{"n_head": 2, "head_dim": 96, "activation": "swiglu", "norm_place": "pre", "attn_scale": 0.102, "init_std_qkv": 0.0225, "init_std_o": 0.0041, "schedule": "cos", "steps": 12208}
Each number is 500 + 25 x the weight over its row's rms, rounded and kept within 0 to 999. Layers, rows and columns count from 0. Numbers have three digits each. The size before them is the row's rms in percent of the matrix's.

# layer 7 MLP up, 384x192, rms 0.271, rows 137-159, columns 96-191
104:490494453482497481483512481462523512543487491511517512534491468497499491499467495519489487525510507513497508518449516497484470517528487482494547545482439509476487512493511477534525505525523486528515469490440496514450492491477499528475534536483518488507488518485500516451491517516451501497
098:491486508466463507481484493480520525490503520481530495503513494528507520509519505503499491523523541476482546498469515550486493484486507497524506463512502510535447515496508549516451473563511460488502517536507499495504476482476497499494493478518478523516531519527497564476497523498497509442
094:486506540524480523459505493471491499534532502459539525510490514495487487544463527537505496514495534455485464480456527472454491472520522510515492477506518479460474507466546493514490508489526468494491494504502475494505504520466500482462539466506490470476505525520519524506470445495530475497
107:481472523538478526481483503467472508489539469551527530536534504457514495541489521492484527495502515473512523486479508464485489495550508502527473452507499516504491497475476501536502509504533508522545454503505462465525497465487507533509492467501476518496559478508520539473533489529486512435
106:521514502505500527512525491507465499518500480500460483506550542497494510487495529488487493519478564490501496458474431524520502482497488491496478482532514453508522472490486517542506537533493553495470451486560488507487467479511505466511498507490476467505537495479496548482468465457512520459
103:516487503504491493526530527495485522480436493491472504480484523502479541486516516501523471512512503507509491521540515516511519507517471463490474511476528479452521503486479526497456507464536509467540530508525498520472471478531506494505481512480511487519479517509499511516518521522559507505
102:534539493521518523474486480510484481492517503504545498474492501515507481503478496513510484473492472516506504466454457505505497513510496524473503472496481500491513458493513469532526500490510524515465469509518481496495531530519549581520532479507452472524516542504494493495468544531532525502
094:473505486492478522490487510457487503515508524471489501559494449480502493489522520481461511501478474480508466524517513523500511460487476510531552521510485552467525498483519496480540544465505467502458505491520471466518498505481508531492532494473494462513480494466451513513480552534535494460
081:511540448482512489460494497515512506510559527534482492466472469539489481487527510491516502487494528495499474466526508502550488507544483484532535510522486546445543486473502498517486496491505533456488474471491491521497502505502519454510488471485482536481481476488501487542541509479489502527
094:506534503509452533495492516505525490500500460489485456556485455547503502488537497529481481507482472482486495502454498448505546534489505444548499531488517494464490467483528495502473511525532478474527468493473485511495537514456510499511481437523493483497483503497524477492489449467479469480
092:532508512476501497518517484544522473506495535517471516491492442496530540483513530483515489509510476483496465481499527463524451498535489515481522470509530507519504488512475500530528422482498514580521487496510544520495503558537499499506540496495474483507476530469509463487520476506463525521
109:481461477497510476525463463519465498475496490480488498477522459498457532465484508458490510503491501476540518463485523527475496523522490530497473478521457534506485500496540436491492494483483484486500543482513528527493546498511485464503470493496537512548500485480503531475509510525498486509
101:503521486494529512524502530536478524512512486515528485501461495506477506499501486487479463506508492511503505472535556536514541493510503509552517496537453529479555479510526483479492502500446487553530510502502515513518448514539523468472524506557482497489501519532520527505483528512511473487
099:519486485464437489506517532493471505491481468495501479520498469517491510495478470526512512492509462484527469473534506473523507539474473520521494520491497553513513507538512474517477472508449507463485502520482490526466510528529517515505464520471492501498521488526496500453494516539482507541
098:512479524532494442497482515500447499518461491498508498512465514495451508474516484451479515497478486525524453483475499493465491505518472504482524513518499486550453500510514513476526476477512497464491534490449488498477521536486458444465468455490484520502531512513507525473495505487508515487
090:475525503524519487534507478494486508487537461450450516466490469533454509512469508508491544518493474483498456489531528511553464523562518508483510469524505542480469479516562491497479532493495492515498496478486522480546524517469518490502567483478511469474533514483484503547515435527507490500
101:463538521500483524559444476530493483471483515523504471506469468510481508537511489485527525476499496487555508514514467481539489484529464482533492495470444480477471534501460518529485470502472481494487528500495481519479474523497507522532544476473472530473505495499557507499515456469477493467
084:510462520466480497505497490473507487521501512542509505536531554500488451523488533487499519495486470514487508483514497511550501511433520466501539464509499504516531493516501502509466529471492494477455488474499537475510554481496495485520525525460541518516574479468521519507492530500489465515
100:515498502489532470510506519505510500482480488518420519459530539510509442477536504511515526508495485462507504485517493488538481517468524458493532510520487505483506490477514523500500503531490509501538521533501533459489520477503528476525537466522488488470482507541494510544462475479511509480
099:487531508496476465504495519466510467520485489543501529460498538469461500509499537490464514516518508470494498455560524505495493483479465522489505516543461481492511516487509460504454492489502499493540486505510531470496531457532447539488493497500494528452503534504521508486502501519500470500
094:445485446512517526466494527489487486491535488483500503486503438526502525456502496481480472474481489500490554486484523510485499513477486476477495508442514472506504530484463516513497508510464491485458484494443449494512510551489478491446502515505509492512500515459493496503498498528528515459
093:510540499555565468530538463504505480462437500579499505473501458496503506519552490502502465511537480512502543493462526509499533466492529537461482480461517508477506479515487514503503504504537501530449516494480493525498512487468508487492512533496539484514465541481547513529525489498533469480
098:504525514509505481508508570522504487511517470515546519492552534537473514505526503439532517502460494515443459537514489462522514505517523507480490513492501508536542507482476503509515496526449523491483483502498500543470496518476523474450527558519509490530510497542501500468459526510529484493
# layer 7 MLP down (transposed), 384x192, rms 0.13, rows 137-159, columns 96-191
094:516490536477509495524496499458526458441477477511548482499475540543508506518462531541526459492517495510478499541491493469472500510549476500458478504507533466481519492460537500499505554473509478525493467474504516504493504521471502508533494537459497476525515523505469522486547496495483476491
105:496461528493512522474499491468503508527519512453517471475520516499499511478516510507476510532506516565528518479514505554533511506523505524534495523521514515488499495493504483463515484480501512505474515481537516457552471501446501533534463521529505530493482464520519528476491548527569510512
096:507497491486521475527464499517480539489518557508534486494514489473525469484450483515551497521503493528514556485498502563492537475552481478467505504491497481508518426483520491477480520521492517514517481520457514469506521468511511511487462538510516543524516490471497498515544477539535497499
101:516555518472478547500505487515509517529487503513563474465482518455470518551504520480502514476482514490502449568500520520507455508508513530559492496517500448503492516514527492536496536500543528555486496483449480488479514459500510482517499499491538475462519515529508485523495480505504491481
097:497496508473544508506494531549488497510501545524483517481490508515475489503521508524515526522503457510475437510495516455484490488483476486481496549457472514487526493476525532504482513454514530498512571458495516463494435483524462459509512513520494563499513491537508521491476512522422515479
100:493517490507491518485458524492538472490481455469540526487483512462479469516504592464482515499507498458508489532484448514474491522529476512539540469520530494492499491473516524473506525527521496492519527470528504509527527479489499517488522490549500469501496499499483518521470547490561532509
099:502488469473477516514521530500484506490524549522517493485516457538482502510504530520522507491529505516520502505487487483508474508491485483508493521540481495526481484516542504500469499524468466528525512493485491518445503456485526499483432524573493497498541436498470509495502475486448501529
095:485468509469501486457477496543505463485483462496548449520493461475467501519538488484501444466525509504508501491562494523522507461484489495483443494525503499480544517486527486503504505493528443488505536499491501513532513490478512529511480509514493494497539507532535493538504445505521504430
096:511515472514461463494505497443509497511477463507520478507471503482548475447469494485504493500482521506465515441498473521542514533473538460474520516415502529478502503514526520503493448526539514483478498492494500550521486493484520518557476516485515479531521499470488507494486487502469480513
100:510501487547438529491508489540532477493481509544490455532507523545497476490540475504464449507500530513517504485514491494516476483480511471484475487444515510495510478515489510505486477527536487516572516510475519486525491526502496474543481482506515524557516500496517499492525551478425540502
096:445521502494478524509443493447551503537464575506513475491514495449532489511477487471517479511457509479495485511544447521458506496503523513494489542483505537487494502508464509432510504503460530509513545469486513488454515541499480530504477487522490455488528496506501538503500512481544527527
103:475478454514529476459500510508502500483496534494501447499520523485478465518519540512531500503470517494517469501535460502554521466440500526495515437493479463471518528516509522526531514523540516531499501470526542503490490502473471490467426500513479519515544505527495464510467525503492487477
101:515496509485529524534516529535495488527540515527479514507502444495502524487525492469505491542494476512506528472471468508517502519483490559480523467535487520484479523531512528553494469552483522477471503518482526497506457530536505484514529463469495505498511526472494476443455498515543484514
101:477523511522473493521462530465520496489502500501505515491502504524502488495482504571487509508543459552486508484504489521512476492515502494508537524456486518493535507521512462478458511482490509489544550512504505460457515491486543515528479486515469534484493495516500460508509444531549520503
099:505503462511502430519465494487466518513490469514478478522511557450493511511477473523486475491500522530478511482508535516523478490519512487492481548478498501496494509453570489478502467497530490455521523512461465518489488514515501482562499484536534488499455524482519516514511504458478460472
095:527518505527502488490522486495481502522464533478513480478509504528528517542471485475535501490481474486532465515509493505520558513515524509544496479480516511506480473517499522469467522502515447469532472539484549546488507519470509478522478537493497537452510529500451548497486463471459517541
096:509496525496523535498462535498481495535464494476506517516512476501496469494505522500466487532469490474480554531476466509569470478483479473483494509542533501502513523531491458496474551513513512503508489482461502499481524520480465523501473480504497499510516545522515483568529597490475491508
092:530454487486505540513530516485510521502492476521531514533507499455461478517486476472513546511487509470488514487516466471518513502499482464479534514534514485477509473473520478468502533534501523511512513477537495521551520515526507481493492471453464474492512517473450492481508532497524472500
103:521521529494522535493529528494506492445530468508480470465501466518482463502538548499482497536547513511481511489460495473506540496501512471481542541483465483537505482516510535502427489548463507560513502482513508535479537530512481533521515505521494486438516505486520495484481539482538481477
103:523524536502489492511481495496531476506500543514494509507506561521488493542486491493525515553482531518461502480535537501455516478512487458499490493482521494509506493460439484528512555525515540531538498491512513489488488485490479485526523497513531508443488506529472514494492544533519510514
097:526528560481503487434460491513475554519503473533483505530496516526485456512484436537540488489491475497530494497471500514519521547478512491475504502478493531522483491438470504506478473516464474486463470492517483481511516460496517486456561483493527534474503538492503498549479512519530558500
093:509492507468498471552504513475523530479525472484531468501509506500474484499562506548485478460544502530503501522484557483497476479512488550508527504530530524514518458507480489467492502516538488484457488505468539518518487525467531508517494492517475463446536497540484473492510440489515513498
096:490487463508503489530469465494446497525523498512475510500505493505513483471495527518470534483487506546486473483511464523507529485454490488501538438481491524492521496480510503491506481480483513485493515498438446489487480505476503495453520498481478516496502472468498478556547475500514522515
# layer 7 MLP gate, 384x192, rms 0.282, rows 138-159, columns 96-191
100:483495526520492484460474525481483524516466490480474491458517520546489471503524510508497495539474487531483465536526463509499476529515546472478505470531541481485475479457560512502497497493501508531485461531563474493501509527496492487500505503502515479472512514539506528501507502498489477482
094:445484461484527488549500496468527510479460506519510479494539526485498471479528514484517519493498482532487550502483504511482496494483492495449489489499512514524519451498490517512493510506479513514479459485518499493481498474522458537529497488483472489535481482519525530500463515530502523456
103:496465511503503517508501533504475517517494523522462507464524530531468506494485474545528524495489524536528500487507491480502487529487544519487487477470521550493451504497511501489539483540506517484478488462469475496536550477513487505510551515472502504464471500483539561541560463487515499515
098:496474520530511558481488527489479481509516511501540530490509547457496544485489533481485487509541489505511544508534500552470460496509495494518511496495489565483456541495470511511539470527498467497510512511478442489513511504502522495485514541513491500525514492477480504517499516481421527507
109:493484490519522439519458517556507472488515496537486506525448480493507490529496454486484525492499512520526481536499518471502498499473499530510521457520490480507504521489520539477514501498477459542494526486490495518513493490498480505502490542489519513442527526481491470484444482538482519448
098:495481489524493476515504504534536484461496478501511534516450523477517477523444493500521559498523526535508463458505547520515497487488519509497457517494523490498536476478516535494530480525479462518475473517474528475482491541499464486546517491497488498525494553545512518545513484518466508452
093:514493533483488485486520485506508516409474489512460494471491499531514460531477503553509525508560490496547521537510507481473509530553524515472483437500489467512517496517497518491490508514499508476479504487523495506504503512513523544547480468519504491503500479499523516475529449563468502534
084:463525446504492463502517537453527502541487529511514447461501521480513474481483502501531475519477496487503495460556483535464487472497499461516518455547439508537532520466533499527477480522518487515492471487522494523560486504510478528536541456490478530465519483460502503513524482448498499515
100:461496529451477506496504539522532508520529468479503500558522532478502457552471517500506492495479458484513476510506484500524474467484448495534510511532494484495504542455482549501490478534511496518445488482474482539533456484542497506464515466518507498447477468493494527470481504474512465533
093:472501521447499479546493511506462479489500521497517480510518494520493510552498485501499491492464468471511527502501508505518514523520500486482484532477519490538478499497534490457474504493509499481515511469505508485466484544541501539486521553525458484530523514515509488481510482494519512498
109:487514503535501490518470514467507537493527517558576497558504490510510527526493503528488449483526444530470499472454504529488505468471457525502475513504504502503469474525468493419506462539464490461516474478505472493524536519484519499487524520495484491533496507524473508509534506474478484558
097:495491520515501487547481509530491491511546541545477503512491543510461501507502508463499513494476512492541508459485505548502475490497520553486535501462487459494507509485474510488515486468485453513482474486503493487529521531472467473487521508507472503447498529542505518524461487483472505491
099:512437507458489526513469534528466534421504490522519509503519510521487507471487479443472482476510483490507459499552570475473477488519480501476493471516479463492474485480512506497470488455511524489494495511533527507520475497506521466470514504450489510517531495543479504538453499476479477469
101:546512491487496564506505497508508540475501542507486511528490513504516502486455527546504469506500504480477501514519506511519514522503478518485481536501473528502532479511425504511504510549496444534483476471561490518518481431499504539503565526460488498498528473487488474490555496500502498552
093:486520482476480531480507481527488497501565503526496531503536491477525505488498516506507500473515522550529527506525518503500512482512498525519427538477506486489521496549464497483442464528437507519504507505464522490525495510524503499526502540501499507489465481507488490511504557516465557504
090:501511483523485519511504467524491530504501502496506545503460515519518523469507466541497535494480483486567486507504469539528480509491541525587502513484494482487514487507549509520502527473479454469528496475515534531523492487518463537541439517497450530509529526502501558462499517477505493500
086:500472488505447539462528513501507509477496533501534489525503571519483475535466498511526515518438498542514523463508462494528493505490487488492529472475542530523513499492494494516453509479511526490495482498498523480515526477478544454512534518458547506507528508488541515500480500478491469479
103:498469470470507444510481540521476504491503489516462449492523516482516531522494511498500467528490479500552495492497479485552490461497543471531478479541511483495485467487460500529520485520469499537464487491484508465556517507526466556529505527504489467475509503516494456511490509435487483497
094:473502514548491496474517494506506491529427510538502495483541532457512487501460482559526522504480510477436520466532515483467433490506497498521488524506501535501520513461477503527474489457496487514470528519465489524529523473507507490486513489487508521476507500476490465545470536485496462527
096:527499459527468501542500488467516488499475534513485465475495510494504471479505501476505501462473505480512484500495495498508555534490491521507527538488491529492515516493477434525527458488490533551536485476476464497495494531509505545507515519528454480474473481467457446465493503519492481457
096:520477486506476546470507503469465527515531489439501427534502522502493466501480519477506529475500476479474514484505471550471474538546484459481488475506488435473547499506439501496499519504472535443482500512498502512444496470521529536538490496475510500471524489489519514498476496535505488489
095:557482543522484492507479477522491499523518469468485492496483512543533509545518481458532538499503530507484500466465548505519509493531489505508481498464506500478531514495520465552485497457538493497487502528492543511468476506486477489490525527520479505522507480501466496511496496485459494525